{"num_hidden_layers": 10, "hidden_act": "swiglu", "qk_norm": false, "parallel_block": false, "lr_mult_up": 0.742, "lr_head": 0.0135, "max_grad_norm": 0.5, "final_lr_fraction": 0.0, "batch_tokens": 32768, "dataset": "wikipedia_en"}
Each number is 128 + 24 x the weight over its row's rms, rounded and kept within 0 to 255. Layers, rows and columns count from 0. Numbers have three digits each. The size before them is the row's rms in percent of the matrix's.

# layer 2 MLP gate, 320x160, rms 0.0668, rows 100-129, columns 0-159
101:138083125098114113137124120152156131124139123146143136086176109177114156136138091104124096132116129130075139119130081111095080095164105169137129115129182137136108120112140110139092098136143141140143121091109147135130119117116121118136138074097126092107107129122086139140119113164086113141151148123131105124148143122134149146158120146190175118147142151126086132101138124151146109153108138117150173100119136128115199135127147108144137104159142118104115188072148106140154132094113150
091:126162109133085093110137115116144104132124116161131135196152127141071127096145106122151080185119139127140131164111133108092110149132121137123166141165139102094105115107124173160093121111122113107113141149136126109142122143080112138109120113145105107163161134165101106107139113131121141115184149140111083182159118113126100094131133131088129118106118130065122146144103126151133132100122088149142146132127161124148110131120155122146122160174132118133114177127140140137155176102090168
102:115139148149119104116102130107112133117093164135185132139114130137108167129114171123137155121137128146105129141176133122140144084092114109134140137123079130163118112139192145143129187107113130140164165158145096134147166099152166127079142140103139114104101129124181114130074111107109167122121120081081115150103119089141112121165135134137132105096104129089140093114120101126116157137108109119141139120141079172134138195106124140144113170150115119150116143149095129139130139146125121
100:132106135118135117168153140116133096118131119131109112098141139084130110113141112130138104099141128104169134150143143145139128122120086110175114093117103121108114121109165129081118136157113077152155138161124122114100146137143126132108141105129117133128113120101108142139192128139107135115108147106136099134075095149176110078083121121070109117110122111161125115128122175091171129127107118119140136092097133115078103163134106134103138134148167100089174162097138106166118170123182093
097:108114158108116110164166152142080135146086073135144099093151068130159159098145101133142148113103132140130132146132103119145096127121134104125107133131156114133107116137118095148091152191161092137143131100165073151131129135133125096112078128117111149131124178138101120109106128107138119129146084104172108096105143114142125105116161121109111154130150108154086107135111160104157121164109129185133147081116097093106143114149147146119092119145154157110102127120150118125088103129133120
096:130158134131098127152178116141150136128144160153116139129131085106109078140093072100130130128150204145126093121086125110102083141139116163159130135139094107102083135088119116121079125114123112129111144099114115156160136154148143128117108124129161171136163143115116139123147120173097115142172140139127155148141115166153133119103157131167131121136119139140131116135120134133162121106094132103096137085083106124163105125188142075119156114125125111115116088091108132146107110097157129
089:160128154182123121164108157103203157129162163129107118153107141159120105121129125111138152140152114105114127162151105138131146127140093126136079142122164161144163103156126111107116145168116140133148099122159170144081101116151144136137137186103137131168126166146137143194119120148183134102164121163117108151140112132144126121120142089125139127124114114115160105117079099130118106137134161137116113139160123129130130090113097127151107133086169177136140107141140181138134137133125095
086:090186129102122150149131135144158132152161126160111092141103116163185171147126166128105137123150119155096146153142113116129172130129105134125152139158136123072144138103119097125140141117133103125112137106153094175173127139090108167094160169124089128159114201148137100106132121110139129134115120151133146147147163127140115084093129108123147121082125119139134108118127164129120128111083130090107159115134163085123133124107130147093109120128094132115134105077141106115139087089148116
108:171108105123129109096144161156155127081115095149140095160107138107151110105130108133140094110160112123103149114158134138145127143162157118095147112127111130160133133145157139134158093145148101177099194118156131154149156177131120120120104099179097126112101129136115160174153161130145117088104120153120156113130147122150152125104134144134134089128136115111106161093118135105119124137145159136141130136090134153069107115180102091125140163147163111134150108121089071120135110115163111
097:176120101120156136108155135125114126114068197117138156139081124099190146120110117108092150078190110103133105106109150152160082119136118122118124131136126131113137118085106128124128101107154120166143104099116111100127146090108137125110097158127085119138093153143124107105069109137122117157127121095091140120152127119141131147125169129153138143118100120083092136093098106141094111103113146092148143113157128124107188090128104135119124106129104119170119120154128143137104125131132115
102:135184117108148106112164122113138122139148147126094105089097113133163155176153125141128146115120133170129111112095126136129139156130133134145164170162118136112162137125128120164119098121167144132131132099165127162148144159136132110116111114179101123135168134117174123110136112159103118144187112147100118135100128101154113126099132120142123149112151188122154106132133154162091178092125085101134125109109190115155109124155151097106147137177109116159122109164164098137148087149105130
094:147122110121140120151115120128106118114101158141086114149120139107166100102140151145170148110171143117157113110161098115115151108151143097095110111131118127123142120151127150125134132117094133109096109172132134123099138126146183132087140124092107116155104168169126145117119168150104155138152110075151148168148129085130166097153145079117126097128147129143098122116121169142104138136087117132121148092111149127105144135062135183151142145152139106107129155119081186094145165157115146
103:097144173134096114153155107169144170133139146107136127107144146156150134121136112109157114158150177091166105165124135148136100127133093165159131110142105163126131113128119138100139090129099093099088145141156121137105121110108147120127123096131116123090076089130110129092130085122099104159104106110122114129149168093103123148083188139160137125130106128125123097089117106142161132084108134103129139101143135143082116134116137123068154122124120142119132108170131102087111147141158076
096:154104128139127097074109072136107134123094132162134161149181115146079142154136160118141119081142094150121133157116113119135105127140091176117111150101130190144147117119127131088152168096123159117137121106158111140174153126131145169105114096111132115175140110143153114142134124149082142131129146105115128106138068153095099101185128154144105120125109152120148103156144106123116110157160137125124107154149102150150108107131120132113126122126127129068113089108124108111174104116106128
101:177129106126101117088116123131152128069189137153112116101084107145155097085118129144175113117156115146133134110170136103166142137114108115123153083141122123141117140127133120105133103152146123108139159087065109151153152130098106110121124099145114102137147145155081136180132150140140125105124096118131094164080159107124151155102111160149185070152133139128092137107124121128137119141118126115101163116118111113134164152167106133113163117111148118131142179121120134138148126101154134
113:146101153137136120120110116121094099122125177128125197129132142092119118117131126121163171125106134101153100170145141162147168112110154086147130128116138144102101112174124135148162105139094110131125119178130089098111117155136160138137123101143149131137067125145102121122141185185138126114152121123144117180153129131126147146149142072149161158140132138138147148140135154129115101146076133123099146110109127104141156175086109156166124091117127146114101126127129171170134160151148115
102:150092094139165101136125120122110146135120082121109124121108112171112103119198131147103101117184163145096089167166104149126122088182097142115149122118131187182129140158144161128127114148097126130137129139158134128123132127116155131182114100120172096083128165136131130145122141119126139144148142115157116131135099129099118163133112092116140097126107151127128131149141180087087161145166139157132145141152146129157140134130107137142119132152174122099146148126147179136132157151130156
101:153122124128172124139142136109099139147134165131125138131131172138142101110149125111125106149130144147118084144147151145140154082148115135104111129118085159089183146124113141114131151123101127094108169136123128129083141120152158148136161095126127121155122120114105127170150184097096165124123108094149096110115127088167125160086122103132078101113171132170148127117096126085113170139116113128133125104150131108134108146123117163127139122135159080105143155187131169171179163124121115
100:148154147095142088106141143159127131123150132105157143094151116115141115150099128121167137095106138128152119080139117123126156093122135062145158139135106092098122105146172124125162105139149135125121143104132142125115112155155168152114146126151120085135085094126121161097143088116149115156124112109141096098149127115160090106153109125117109139148108173141041128171132146145131126099106084101105163122105117090118157146124108126138152102068116138136135115095147127134112186137139143
103:161140153165107162128164134099131105148155099143119128165134144111127143112168100149132125118133120135167116139147143119083136116122159099115145121116136096167124124139133126116111133142078136143112178099102078141105147102148160092158113112143133112167138113101079142145158136097113127140136124090125095187133152103134129111140148143075097097103148170162143100094124160129150131154159112125099142128104075108128125126140106096126169139094147133073149140098120106133142159119190125
093:152133136069108130120101106109089094179114138142118119116159137098123188138144126103161141095115110129106121136116111144099156083097143105137121132128133109138106143108157161127140080127117136130073145159116136178121194116144093101112118055168133095175149130148143161153131141107119076153101121128122130139129141146157120154123089121113124113144152128124115072128153139143138123131156138110128134130152109103149169175114121138121163150134131123134139088136155114127131162146091093
097:140115167154168123143115126136100116133121140122172113122148127126110175132169131095103096172135114155102149109149150104134106076133089126148093126108128095163136134155127118121096108100096149107102175154139098108151170151118134123155103079116140158126151128124158114138140119139146146117147136098147125127136137082108137123128094106075141118147147167184097157100105081157112148162137133156136128116155156167110111097109138098133124120158083138142138145120139124101105082181099113
095:124120130095106121153099113133160145102115137165127082179115157131124128129156144109109094121121133097152092127169130140122111097127139086118126089109111105164143089131082145122095143135114122102117155105118079113168084113106171117128149118143111140141126130126110136150100107116116171104129126132099108154112123087103093086132105121109172155112085161126105116090113107170101076123164127138087116108149121156134128092116133156115127141123160157144131142146097100164136134089115192
101:109118145134109090186124164121089148128097111142077117143131123129091117163168162162147111096128145135113155110130140104150121129126128159120159110164129112142107170115150123137150149112155100151163158105141119144124157153169123108102147159162136111173141132121125146143138109090134130115098146113183156089118108130131171130123066124112158133128149119136154181104128112097118138102134153150162097127138110086167153119133099155126168176138109135165136135171117107091132140149159108
086:129113097127079116091099136168200163111151124171124126100138123151155116148155129131166131137149121110135142097162114106163154160136127136098132122128116153150151131099149140106106109152140143135121155115113128120128164165157145125100142152110069109119076147128133138170129126115114111095079121121112116156130153121101106103108095140145137053118096124138102118134126121160116163138094102128126140155122112154076170134156154141113157138131128121194104121114116123081155144095150127
097:148122115143117096110151191102152123115127119118136060125123132142146102106172130109119083114169154129151160118146105133113105120150105142114134123098162126102109093127159125148152125124115102111125161136134114142121185149120132129119102125122130111120164124108129114137140131089070145146139152086131087118091133134124148107092130129116135105134155149136106151085095164099164135118128097106175150116078125134078112111150143121136177123120136146109183164140115156200154122141159129
098:166094141150150168141137119133096141140106118164113124136156169131142170110124117112121114121136116156133142110158137114109114124110136105137099117107100130108124110134122171150135138157084123104144130186117129142136099110111152055077134102122133120128107132170123141163132148153120171083153166127138111127142137081199146154177112076111131107116119171174113137135092123088099120166135141158144137141132126148108117141105089142131138162144146147104138146115135145122134183169120104
096:146147172131155118110111094120112146094143120087159143097147127122133116114121150165128131156137119137124154104125087106109151142136168102143113115118163146146099100123139129136134109128089122130159109140142168118148177144161130143105144139150164145106099175130101163101107117118158127136118148149180177146144124164115113156126163106183133144099122094133063146203116149157162089125128089139139148139134124119110102139124153127185144132158100099143116144125142143144131104126152175
103:134121093109096088151105181124123174117156142076082135143109076098108123120107140092145121120147189128110126165136124091091117145128107138122149117142098115150153148126134111141128131153172117148134150118160145094164121111125136153165154116133163155114130153157154156115138124096105148120107125101124148156097154127130089121101131106126129127115169137120099149115161149114126174093130102127126137119108135143082105092171161119121140110184136112120114108183105110148131119140196134
107:105146119116149135121094148131108142131109151073144104108097135123155098110193068128184110105143117093146130134132128123083138100149109096089110078134137160144145124155121184137108132130117125086149128127138127101126088098114117078119148136164089077129165179147143130152120156057154122087133106133128173124116108098133146070130120136162148112124135110121117086093117102115114101156139110110123119131141133105144134129108143115121156153135144151107134136132115110128101137124140152
# layer 2 MLP up, 320x160, rms 0.0661, rows 100-128, columns 0-159
098:124150122134134132119121139074109142152112142128173150121085142094119152106122138163114164130091122153173147171109129114120165153160138116115143162136095148137126171120119156153124111121099146126088155191177079085105148128095117153160170153112159113145132101159150145134067133152168120133149109149186125135130092123144141113159115109120154128160120120142128164133128098140106129146136096151100101125143099140140117128141143134127109156136118173143165108118143159089081132136103131
090:146117091155108109111131132135124092145122162144143102127156110173123153091146120115113100141163178152121157146125146142135129095116145146077106147136093172074135104122148146119097116149137120110089171145106127089099124085140100119105083128130099112128137142151098123125177146153116152112100154111127105144121155130209103136137128138144127093102112119150109108127116154108096119146096100096119142145118163175112142159148132158113140136126140169154122141143100153114171185115123102
103:174076060145147138132118141127165114109129144130120112099100101125111183120119146114059117134135168092098125134138121119119142119126131185142132149109127142082173103141141126130141121138112107133108104131133125159155147089120100137106108138090148144116154098131155101052137127105152154131148142109100137161129148127142155118116105149156105146071112111104153147143120166161121147130148116100127107081153167096110144173128104108109106114114119097133149137163107144096119153133124106
100:165143121142184108083124136115124135138150116172101150114149143120150159135099159116153167169117104152158107152123129118151158164151145161121132153121163163123089137141150146150147106108122121160147084094135106142120143101132122145122123139142116129100139114121156124101131089119126183132150096140129093157170126127130142187141102071191124145177157147153118131141110134119151127083137109136185094131191152138140147100111117164122119111134097142114107109161122131120119111117146115
094:121109100151138121125084122153157151118167116155087157151109130138112106118130117107144138132129128091082129121111157113117096105116126094167122127136136134163172127119119093148165125148132192131111133104126121174176094132103102147121098151092096117113187118097145144127129110153136113129161133146092127143171096170075130179173104165091126132109158113087152138141165122130181106135139129128128114092117122119140103134150115096112131163127133073136154130139130104149140131117118098
092:154127109111132147119107118179106149085162147119163120129143152080111119176096104086163161156151153101119109124129146152148100120112113167108157122085102106131132177130143101124143133145092108126125131117086136201136130114107138130117136097138161127135150177142161085129106153149143147123151158118121173125126090125123131129083133124132110105127148160187146120117091132156089136139111126110149141107124161144147138129132127168128126138152128093160097097108111114149141119060110108
092:117168147139186159115174126139153166086154091107085128119109144116070160101071147119101153129141139154082151102106148112148096144138160116139121124161157139168137087101088130131123132114077121080146106141115113167131113145105144119138124140132171128123113134086160100146157107154171133161106141150077142111136127165111134157116129130135153131143126117135126156103123092135105132116168140101154092164117121118105127139125138130120172094124125147141119127138158110135114087096138155
088:129105121117110128141156110112103106128121106098123138113162139163109112090076112112126082109115095117137113164150125111116169108148113152144100118130176109140139117103129109106153086193154097122119108110091123116105138139106131162155141115131187087120123089126132141168109118151153131177130154146091138103111086134150175130160125151148167144113119150121120119098141150112135128154124113094114145124137093090112187103116160094144090148114157108132111141165120155153095158164135105
104:138079113149100108156089121124126118087113163073124112159159132081135124106139127123158154122143107162168116052146172149146128134136101142126186140135130138135132107130106141152108154150135136159122151103139063126102124150096138151111145155135123100162122120095103142121179141109136117120088136118118107118117113119093091098132145106096113146159111156074081127137140134126127168074134145115087094081136133101107127146132157137110123116139109115123137114140129119140127139110176157
095:104140152119062114129150137121136133178148128112139159096151086141167110159144108118094110152143154140127113153134129125153121153101139119151120140164114102161130104122095115094144151140185141128155171102111143120110104101164109109092149137075139130105143116137118173082099098152104110105096157117114146135085137106134136151112166162128161115114143120129090124135103086136133108114123113089124123108112106169112124146164119100095129130125119151158116155165103056095108114105125149
101:169110130115128152126137080158140153161121154114125129155163134122111085091108124111120126120148129087160147151143106097140090111125141099131116110154109135110134126105178144109154127139099089156140103169119151120128148046153136111134176166107127157086136128125106145117098090131178150082124164123085134113145121129088129119166154128173134121173124128130132139132122106092118083137127122098157148135138131123140132128104109140118168112159146138087086144128144148090132137143181152
102:134073161126158145127100118150082157148130143128095135137118112156118137112134180111118051075128147127131130113126123141102108150125122162146123170132133137171114150125079137149155123129119131112146154156107097150102148102153153128138173132099170107114138154113155164133112127168104100082157087110169159153111152156137152120157112109162109130090144126142105126143101125131109076150152114123129178133109095100117106141117103116143110084108102122123099111139161115089118151129106120
102:120112123093108107094116120071127129175131083129099161124109141102082107152108120118174106132115136139124110150120154112147142137119160117154156124135093170125099153144109101152123140106150115145141128139119113121139095129125135146105138114157138157152105096093116123113116161182146143103157102157106076157100104132163110120184120109203093111102142148121128168177143098168128151135126150136147136145122086094103151161125102112105095112130121085122101145120130139146130122104094148
094:134117151090116108134131112147139113139105139152131110131157117061170156169162082156163106082162132125125151113147131135131173107142119154111139136152130140115153163120134152115161109116173101100135140082165146120148114118157167133094128113138126137138123122158144161139127177147129167127133147107100142156138146166163147143113104132168139092123143108117104092146109160131154094136091129118130144189112129149125168144134071130148137143142141129109148129154111133165164154068161125
102:127131107171125127151120145070123142116118124114132114118126123134143170120109164146115116129127132173145112109156130137132135155149081146121175127122145152138110145115144117159147154191108180104090135121128105133137155115161087119112107102146156116092106148131130115141201142142131110114116171160165113097168119103120140176133082076129134148160136169134124141159125156105126143100148135167115120124125159164119152140154099133121101095119096119145174129111067155108116164122131106
110:113117095070131078162103168138128171135157119136105131128130118137143114093103102126126130182144078102127131158139121121121092097091137135199140108121131152094106165114132142113131131120096092142142142160110114142128123147138093140117128086145127133092079109074126142118164129166106142134121106146147108125134105131110129153166134150090128110069137123119137140155112151119150148145099148118154174122109089098086142127149091091135189138136113159117132133162140104141150142120137111
103:053154131129132086170083118149128142104125102135158091100155127152112120108123142137170115144101157136147128130144099141088131129124156156125119094107163142101135062143130135161090091131122140135130145151121148093127120102143120164122110163094099121095121126100133096097110089101119112154094122121108130126119151124159185065132085119100131159097143098170153130103097096141124100099146125124135147128117103133120108120128138114144125148152090144121148093136155130100091110159090127
102:121117118152150117124067117115119124081091090103158124161158152089127143134131142111137146145149131102128149133114117096104116127127085118120115126166110085087136138122128095173130151104110159157116131100081121143110162151128147106112094085118136136130137118122126103098123138190107169120152097131128100164089122139139093125116123100146112125164061163094146073134134149139116112125094139137098163122119095158119099094129120114084105157099123137105134180117123102109123146103151124
098:125112089144137143166140137093111135137184143085144084159114126144116126142151139136119157136123110083103129121115118131123146177101148158146147168116151143129152056118126100179124140112150144150105125120108118153139107142093142120120179173061118137121143132127113123114140104128091165132140096131138156135125118169100183136147137110135134152111167092088119144081107110137158129119129119134127136134107122125181132103142141132096114111180111081108102162144129118120121114082092140
103:124146169111091165161125070104107126101110138115135121129116141119096114197131178117162159130112122084136168138133100080138130118112149116124096151136116099126110121158093122125125167113132094134135124126173138131141111114134172155138158095101162111142135122132103132129131130129104118069112146147113168141152161116141159090155156144150117135143093132140113136164144112125134162130080137090134140125110102144101099138161073113111142136072180094134130113127140090113165130100130131
094:103130165101121119103097062146074138131113187138161175132137119104164126136088110108095119125114128146141157129105126114137108127111119132163093129113138114129105104108105139154096098116145136148149142124104162172115097129108119129082105128188118142097129120126140164162118113108118099073139188113150082140094098121112116125105115111103087103113126098103116124136110106180131158114136121125104132143118156158133118117117096112112167131151170077139133105163143124096147118113123121
100:125182106076124141113119140128151097147065121125166147159123139139095148111099141131107129110106121164092084154056104109134168131118107136162123099161117128139140122112150109138129113114147146112157071099178113097132153149116113104107113144135169143154156132123140083128089113128114133154124200133120103155097131163135081118179119112145124129121133107140143125144139132126116153115104119137112184140099147149116149113110145139142106147115097149090111119152167141145150122134097121
095:166138114104132122110096132150099137123108143071117153177158131102123120080153131127112124125095170116102118152150102113114114109087134129134114133139136143099165083137091099127086106116091154128078140154127125074119167158144159140173119154117109163121140109118126111168131112093112170139122149161124120131144118097110115085116100100099127134099134106170166138162111107131102130142171135159109120124140126181138118075118109135132103109128113172178151110138114145136139140128089154
102:128124112178128099147087137108117141125163098167137080105102101167125115076085168082106125158128111117107122140143108109102121127095139099148103159124115130148108166150114128126157117150084130138108122129095158120102152104126090158128119118132110161138118125121100156129153143131111135162139182118104135090120113159129106146123137159117131166114104111143111108106120140189157114165144131119195133170162125133141133122119156125154118123126079105089140148115107124105101139176084161
090:114161118139125142090137175141126138086094112161088114144092108113089134092115136139131131147149125129124137109126124140126064100102149142130136151139149137114143160159132119165152106153120154105146143142117157099171110123138110110154160090151112149144116143132159123131120116166121120136127148141118093110171156100126145103100177152103101119116156096143139128130098130125098138111133139141164145097035164128107115137145154123088125132088126169133112184098122154072112158122133098
097:134146150100147104127153130124095116137115079104133085126112130168125120172128106144112101106138110121091115157124082163134098081133103126109141109123125140117109074114081126167124085133140164122130173114097124188149180126134117118084131114117102122120165108095119137113123136145142103134114109083130151102144150158151144137127148112147162146116135127118104087115134146129103114092098079146120109132128136164105087148120189129151158126165099136120106119172127165142119160098107094
104:122118112112103117071161121096168133172085102166131114121120122104137121113108114130158074144095148087157153109124124112114162137118140106124097148140085086104144123165131137199124125139110137109135104127131145168176119091096096129092155154125121118132101173131128134156151119123096121125102140141149141113128087117120147086148161097110121140137120116162117101177125138102113096144119128155146154145118160121088131100079082115114133130149146099112162100181135141124135152148106117
092:173142192114131114130099128115110093139082120099125149106114106129107092157074113086127165102119093092128137175138159126135131097131104118126090151153133166086132098135136141117146106088146119156073127158121153128114142098142108152137084081126131125140101096107114146127106147126117108138125072142108131100111135116144166126173089159134160139098128111146130177113168136170173139114109105147106136125132140120149152160134096133138111087112175145093129140139130136140142128136117119
106:103081126123095189123113131099099122115156098150101156129104137107135108149114124134130126163131172101129156110116103127107093127091176119122104160087165118109092097119134123145111103158107152124111094074144128117154139162114133120139133137125136147112125123128123104119126095096142116149148108100135128093154159101097126163125113155147126146128132112108153142105132084117135123105101102100178218102101118160119109093101116118140109110121169118081159108137172111150092110110146118
# layer 2 MLP down (transposed), 320x160, rms 0.0823, rows 100-128, columns 0-159
096:097154146145136131132142135134165100164146090104124096099122159088148127125130108119117137101156106108136108116128116088137108131110153119157120136128091100126127120145130149107113160105131095097138118132144136169099138124123131098136119131138103139100156102149111101170095130132133063148110105108101126112167097089135147133092092088145168131080098114088138123118109140111132127119072080121058150082135109094156125120173129068125138125138119144138156096139106149160113103172143126
096:134145111096084123115122140135141097133123124156135136190150096149137133131137112120158075186150100131143074151086101074096128148118109159116136138140133106083120106119125178162124121093127139118114159174134114122129139185088130138122093126166123090155152138161100141137128117153118177116144157139121120186154122118129126123101130110099164112122120153100123130135112155136109127121110108118206130122116164100140105121118140121140141151131149138166136173139127125131171136101102148
101:159092121153123169106118141124118140117110103149121097100115083125140144139148117124102121118132159127139105115106121092122127136086155171104134122103165128102161108136106118108162113154091094094141168101139144123173119145128111099138119118136123131145093107149163135138145167119128183118171131145145131136131157122148139103085115172170078132088131139189133170133123167122115101126152089134099107126134098071113159154116102143141139115120103106123172106136105173114138100109177111
099:129113106135152149091112094108160147166132115181138172109134197136152120152111149108146132129126129129168144140093126230122116150145140107124124111105146155102151132127141114142129098129155148131124126137129111138126133111129129157126111145121134137154159134114113149123129116114136088141167093135124118148147147123095129146135086095163143119096118108149141120160052100094117134090088132131045091143121139155137139115101103167154095122101133140144110121117148117134119112095107102
098:161130136162141104109109098094156133118193162129063142164114147113127085142118152119144114148157133119121165117099157170081162156144127149150158126169104166129146161141138114133151099070152153123109149132106153130157111159118128160115135145115117088127099160119135164130157122136121147099142130152101134116160140136115105127126096146115127139108154131137145137135179132146123116102127121118073118141116118165158124169145135053104164122089109107140168140136124137124157131133086130
096:123136123118087148131109128116160117151084148168116088140151136121140122126119126077139088111120142148146101151127097125092147115090149184146088142151125159143139139127157157160123127123058147122142158155167115102126105116138143155159132149159122116165105100128079133111136115138142141133167124130144088182125161134150134142154190100148115136130081132118098111158083122139090145112145169131125138142109119177124149113146130073164134138087163136130137152096146132109147124117150126
094:119113113096189168140137132152105167163117108163156118158176130126146145152090132114135110124140121153122116120134174137115125097146178109132136093140140080124089175108144154140146100109121098135086160184131130107142130148142145108126144089141152102142124107098129156061156069107133149113083141133089139130127160140116141132116129144092140099117151125146124152172168155078135143119139133146130104149125141122131131137134135124088141111133103125114139148105109093135124141067143165
087:143144127117122079128108129143116145099107132096122147129153140111121082096155154129214154150118149109141131149108140147114122112163121167164114138129130146138127109148129136114116106113152125111119118170123123113074126107136178087170076099115115130134132117116081182156142128168112074074117156139122122120145125149116154139137109134132101140172081101135145111132121137167119110169100122166088106126099157137130169120123118069136139132131125112162094148119109158151142110103113126
102:125097122164116129141091132126134125106115169118135119108129134139170142109141111147137143144179107140142132131155101099140150150113104139102174141133189170138113104108122186115130110147122135123093153140138117149107123108111136103127103097114104116159133104136130093166135137128124044118114165103148102145118117094096129138149128058108107107168152131118122104095123163120116160076166116125108134125143108085116166123157143170120141105140132133083111132134128137130088091146183115
099:137161108123137121158185145148152104114131107136100119128094129165120132091123161154128153121133114150126123114123140158148147132130141135169088178131156141132174149106141160135138106121138119094118152171127130131093130141118145127130119099131114106081154148133121129090103131161136101109143138101141108127133149142132146166155062128101108102163170119133142131144096077105169128193114130127039140139105126135106080126134154126101162168113125146114122168135095088145149119140134126
103:128155152150099084115115156147128158111131129106141153130084174137151155140145160111135149122110134133121111136125177169121114115085133169126130162084129139135158120151091134131119133142129159135127121096133127151126122144124112158124114093131116105167099121142124141144149161166096070171147125120112119139092120167125103124120095122153147155086152115122147114155110114136133129125140127129058174120123125122130152124125141026138099131139166137135174169076096112133125142105100115
100:117119156146154139125120126116123172163143123137118124134113141159156133103130185155125048095122131119126120107113127147143100151149121172115107161140144118176120144116106118136159097134109124129161154146095114127083101101180159113125130103128175118078144139109160150127113080136104146078161113123140139181111141157155151116142088111154131136115120132134109124162083138128120050154147096129183153135118121108119139120110115110143123094106080120121115111137135118105132148118106127
097:114113106114119137123130141131109101130149111169131139124126110085137142137132128168124097139107113145139122098120137066129145150135157100091121156121130102109104122155124124147112120172142132134151113140087101157126122133157109084155101153136134136186130133154147089180112130142134013119128153111127145163106088134175143130156112084123121116103139131125107134134096118149097150185135154116117106127158081090099127136100152182171117113131141115138133160121146123131129125150107130
094:132104131155135091150127118175130155118124155153129150152151144133073151169139110136104104113178088132142174124130116079130133117155109190147148169124120192147137103108124161112098146123135143137136108092126139101176136089147122138139128113158169131178112150130166127113170078125157176150136134150104119132135130165067120128147138170132128113137122149132138148160130128124127135162151122143188138143119100101145123121123098092127126093171128126156144095134134133108126120153117142
103:126129143179101130125130122102176187132109130099156136112153128093127152111127112096118132139139144118163153124153095128130122124217143122101154105117149158093139113114119130133148103191144141108108116166109119127092161132164131103149125116128136133091116131129129156150170147101131047135170155146125121091158114115104136143131114104146157140125118150135126130113139156116130145131123127151108138164146139118123170127153143093108121076130094156186162113107102148092099153106120148
109:110145096107124181110112109102115146154115095131118131079129169113105152132099135170065110159103107142140137113091098134094115159117118168119114127151139110116158143090102142142145145119119138122161182100131126166135127136132103119132126114151142118102131104112119113125123078129111158140096106125089103122104146096118107120153167155106128112089127117143113157108085112091109173119125138140212165098155128092113110103184147125133181148112119122139126112132108115151147105124146119
100:109174115100158121146098138136131096150132129149126098101122095126129132101139137117150146157079119123157109109155171152103133149132108138150097111134150170101134092080142114149099136124134117116134160156132154136161113142138132156110128200128138104099126150127149073146142142157149111185078116153135137125132121120158159109185100108111140146102115136118109093155134090129106092092143102145127147137091094120115083115125131116115109145090128123117091074152146116110094127175163120
102:105093149134146115160109106140142149124099095119177138154155143146131146146112152134136145126121122114123151155090119108134100106123092139161123128179102129090128136119105107161120170101131119144121092098051146144117125165121140133114092104121116111170105122152090108105112116165142188093150103144110092129115123161184139151097108110162153102147133126103114104118116161128099122117130087139129142120122125139110087125145131096069091124088127153140120133090147111076141131130094099
101:134132137128109154072110115112141103121138118129092168144106133130130118111112145122093113136172101150136092170128168150131084104106102174147092127153151137119160117126101110136108109137120100140126090117078135106143119097108085148149102087117142134117130136135149119133113152164156078086170175122142101158131119136113167142077124143139111094119127121131162099140181110148127151147146114111064142105126127131119125161123135137149075151160142155130098124168120123174156106096119114
100:111166158110151136148118114124115110114146137109119147129114109123116114174127150127141141141104139097133137115102132043110127153114121152140097146135135144126102130124136124131121119113143101123140089097173116137152131111123170170143132120117170086141127108120170138138114120120119192121087158133150164115149147138101139111132118127152139131150070135129130111140106098123118172090124127157238115108160114138140139121136061121087142136102159098117124120130118102072121147113146116
093:109128136081134151122117098140136098080153138188127148120106107137122131115098147130111133119159129108167125156124162104103120122118128162099133103149091113129121109115086102142103119124158114114155145130098121122100157163121111095096111145130138126084160145107125185123071131124094170078182163119128142114074120106088122134148145127142136146153150128128111146102141157102138152094127127154154119189134125122131075105134111090119140106149135097106135124174141166142145124126175108
099:107129108094118113116146129137144106154123107124100169118093126140135118082106131131092126132133175122178103135124100050138148142085107137102140120149144097144112127107124123127157157144134116138136100113156148117125112120105120126136116153163138147119150117124138111152107101127132119175100135139168117194094121132151106143160158114151102156141140124091180130127115125085134137077139112115169173106151112151168142129156133236116108154118121139126117112156158138137122145132121116
098:165120123090139166107131152122081117144122104112137158134098064092154133108139097107132167139114140106105138130171115082138081119098175108144093144102116172129147124162101115116131112104120121115138096129119143132113140150116139102142119143150053143116162117133112093171107110130104141148097144128090127108167138103128146093125131123141100102124139139157154117146143145099118145121169169163100114101162114150132099107149122165124142112126140163171165139116107143122150108116077172
104:148098122148120119127135143125142106167143125131147103142116161122134080155117123117163083104144124105162123167098120080147098123111170096156113118107144081143152091142124127138154113141112062145125151091127149097143109087118150107123158110130118176123129143128127131150146086121144133140126119154096072144102149119135163133141134136139095146132089175138133123094114134175145125099084079121042125160133135145129132144113086104159087135140108152162137120131126121138122144154118108
088:111133103171082145129136163137112149109096147127114155144068063108099137113122114111078137163148117120130130124146124140136096115137139151153149190130140095091142167156119126153156104137111124139105107150120137102181128116123136095167170111145141140156121128140150112087121139115110097113119126159152137143149146117133114111118162092121118103115131124136119129160114140137127112159114156110163116115064176108072091141118136174115184139144101160123125154130125132085121160161115127
098:132136127100161113152138140137098071133128074108111119150125091138126138132122133114124079134106115117104129150150122232116123115144097197154142140116109122127123107093128124127135127149143130116114135104135153169120145112164134127098141129096139096110140117122158130132144139130152191161058085138104138144158156120132104127140145111139142151126108132119129111099140113159102107106152107132198114108142140174138090160146148124143112112155126163144093129102121142105120161102107109
099:095151121112068139102188158136172139155135123160132151126134131101165105116107116154131081132137140070120152122147135075126142120100122069122103127152087114105141155144142141173152099129115140124121118117155129159153130088121086163097142141128151122149115144158125139158153139136119196110111140130142129126081102154144159097142136108118099138127122120144096111141091131095122136179139142136157120136086173138111153113134083143103123113115168135134132086120144168142125147112139155
094:128152104148123109161143094163124181079122142158123138135125094090133164092147114119103115144126121139142123110125146130109128135112165147130158091123097153123095133078129129149160133186103108106168141139110131165154109133142146136122095144139176096097139146150180109154111113108138130154120180141097127135150115099117133116108101152119122135128132146110138116189137152102082132115130179124128121106127127083123100079126126127135194130101081113108157116157103103124088111133150101
105:103151145136143154129118126133104109153118144135133110100161177160126103123122096157099173148096111141181127084099156142114149100108136160124117115129140115143150116094140096137121130095116148101097130139100106137089143117124121149101143125126083086135128121149099125156130150162114137129161109179117111121170105103106135132121160153156146129107090110137155128102139126149114075157132151172215128128122123134133138171096073137128148117103145163105124150079115129173114137148096109